config.toml
norm_place = "pre"
norm_eps = 1e-05
parallel_block = false
Each number is 50 + 10 x the weight over its row's rms, rounded and kept within 0 to 99. Layers, rows and columns count from 0. The size before them is the row's rms in percent of the matrix's.

# up: layer 10 MLP up, 1600x320, rms 0.104, rows 881-897, columns 80-119
# down: layer 10 MLP down (transposed), 1600x320, rms 0.108, rows 881-896, columns 80-119
up881 108:46 65 56 42 56 59 40 43 40 53 58 46 28 51 34 49 43 21 50 50 50 51 57 56 52 56 38 61 39 57 35 43 68 46 48 36 54 53 39 31
down881 104:51 51 35 54 47 56 39 50 52 57 34 46 39 33 43 37 62 31 51 43 35 45 46 59 47 54 24 65 63 51 34 54 58 37 55 54 47 38 55 70
up882 095:48 45 55 51 41 52 49 48 59 41 45 64 34 52 42 50 29 48 53 39 44 61 36 38 61 38 42 64 48 47 52 52 56 64 49 33 50 57 55 69
down882 094:44 57 44 54 61 75 47 51 59 52 65 46 42 39 52 46 33 48 48 67 47 53 47 57 59 50 23 39 32 36 47 43 58 33 49 43 34 59 56 60
up883 093:60 55 46 45 46 55 28 45 49 49 56 46 58 59 54 62 47 51 44 34 43 48 66 45 65 51 52 37 54 23 72 60 49 47 48 30 71 55 52 38
down883 086:41 39 46 53 77 47 58 54 45 60 65 64 48 40 66 48 53 38 51 55 48 47 58 47 29 37 63 62 46 54 45 39 51 52 77 52 54 27 50 60
up884 098:62 49 42 33 69 32 51 36 53 51 39 65 73 43 73 63 35 48 55 43 59 43 41 27 43 64 37 50 50 40 49 72 57 35 58 63 48 58 47 41
down884 097:47 63 57 61 38 59 67 52 43 36 68 32 43 65 59 56 40 59 47 66 63 46 57 57 34 41 34 42 64 54 63 45 67 58 52 43 56 69 48 38
up885 098:41 65 48 41 42 49 50 34 53 66 59 39 62 43 58 63 50 48 64 50 62 64 49 53 49 41 50 29 64 50 55 45 62 39 53 44 42 44 56 45
down885 103:53 58 34 49 44 46 50 48 56 41 34 53 47 60 48 44 35 77 38 56 44 74 48 60 53 41 54 51 43 37 31 32 53 46 42 59 34 43 41 56
up886 096:56 39 31 59 42 41 50 42 30 63 24 61 40 66 50 61 38 56 43 69 31 56 55 45 57 47 53 58 30 56 45 58 53 45 48 62 41 50 50 48
down886 106:45 39 61 37 66 63 61 51 41 36 35 56 34 48 57 39 57 52 36 50 50 58 45 44 63 22 44 47 47 45 52 50 51 35 55 53 47 79 51 50
up887 094:51 33 69 60 34 46 57 31 51 33 47 40 47 60 54 49 55 42 50 51 50 52 56 63 44 49 65 58 51 71 36 59 52 54 59 56 51 38 41 69
down887 094:52 40 62 62 61 62 49 49 48 39 48 43 56 40 34 53 59 55 49 57 45 69 62 55 46 44 56 46 50 68 62 41 49 40 30 48 46 51 56 55
up888 107:50 42 53 50 61 45 49 58 34 54 46 55 44 67 54 46 54 41 68 49 53 47 35 64 36 51 39 52 51 56 47 56 67 66 42 55 57 54 74 44
down888 102:55 43 61 55 38 56 48 50 57 59 38 70 53 70 50 44 64 58 54 62 43 48 28 49 56 60 56 57 50 35 62 50 41 55 50 45 47 49 43 33
up889 098:46 50 71 63 49 50 58 50 51 51 30 45 58 56 63 57 68 48 37 58 34 48 39 56 44 52 69 30 54 41 42 39 40 41 49 40 39 36 49 54
down889 095:46 52 35 44 41 50 33 47 44 47 56 63 55 42 37 41 21 57 61 54 26 35 57 42 57 58 32 47 70 55 61 46 53 53 64 40 30 56 51 58
up890 109:50 53 61 61 54 50 64 59 52 47 59 42 37 55 47 46 51 57 33 51 48 60 40 51 53 65 48 62 61 47 53 34 40 49 69 52 43 61 63 75
down890 089:50 46 45 63 54 39 54 69 45 44 55 51 54 54 48 45 38 47 57 46 69 77 25 32 63 48 32 52 36 42 51 44 59 60 45 51 50 54 52 54
up891 100:63 47 57 58 59 27 63 50 50 74 40 42 43 54 34 32 40 63 50 42 53 46 57 69 66 57 28 48 81 41 39 49 59 37 57 49 46 64 47 55
down891 101:51 47 54 39 65 64 52 38 43 35 63 24 73 48 54 38 39 54 57 77 60 65 35 48 42 51 38 39 40 48 47 58 56 48 51 55 39 32 54 56
up892 104:66 70 54 51 61 60 51 67 70 76 65 42 52 52 44 37 46 55 54 38 59 53 40 37 50 50 60 38 52 45 38 72 73 54 32 60 55 63 56 59
down892 103:46 38 47 45 54 31 57 58 56 50 65 65 40 43 61 60 59 53 51 42 53 60 46 50 42 54 42 37 47 29 49 29 50 58 64 56 52 59 41 58
up893 101:50 69 64 53 47 64 48 60 61 44 57 59 50 49 38 49 42 46 63 47 66 42 50 48 68 14 50 54 50 65 41 50 58 52 53 38 65 45 47 40
down893 100:52 48 51 70 53 51 57 65 64 47 55 45 49 56 43 63 33 35 62 48 39 47 56 61 32 19 67 54 45 46 44 36 48 55 55 37 56 39 41 40
up894 099:35 75 41 45 42 60 35 53 36 43 56 58 45 57 47 42 60 64 48 70 53 38 20 59 50 56 51 53 43 78 41 39 55 47 34 41 46 47 48 32
down894 098:47 41 31 45 53 55 46 30 42 51 45 44 45 65 60 48 68 36 60 54 51 30 44 69 42 44 54 51 65 47 57 60 42 51 46 55 58 53 50 37
up895 103:65 47 50 67 66 49 52 53 46 56 38 76 42 64 50 39 49 51 50 68 38 55 71 65 72 56 66 45 38 68 49 44 46 56 56 40 54 38 72 58
down895 104:46 51 56 32 39 41 57 45 62 55 65 52 63 38 69 65 50 54 58 51 53 36 39 57 44 37 34 28 59 39 54 49 52 71 54 60 31 46 53 59
up896 101:58 65 29 55 48 53 51 43 57 43 50 37 46 45 58 38 63 50 48 62 54 64 51 51 37 55 39 41 50 29 53 50 44 57 62 59 50 63 47 61
down896 104:63 63 45 56 61 58 63 63 46 55 44 56 64 47 43 46 48 57 56 54 59 59 74 52 65 62 34 54 44 54 52 61 26 37 45 61 38 39 41 38
up897 100:45 53 65 52 62 52 48 38 49 47 49 51 28 57 49 54 48 54 49 43 31 42 46 57 65 59 58 72 58 60 44 41 61 69 36 63 40 59 38 51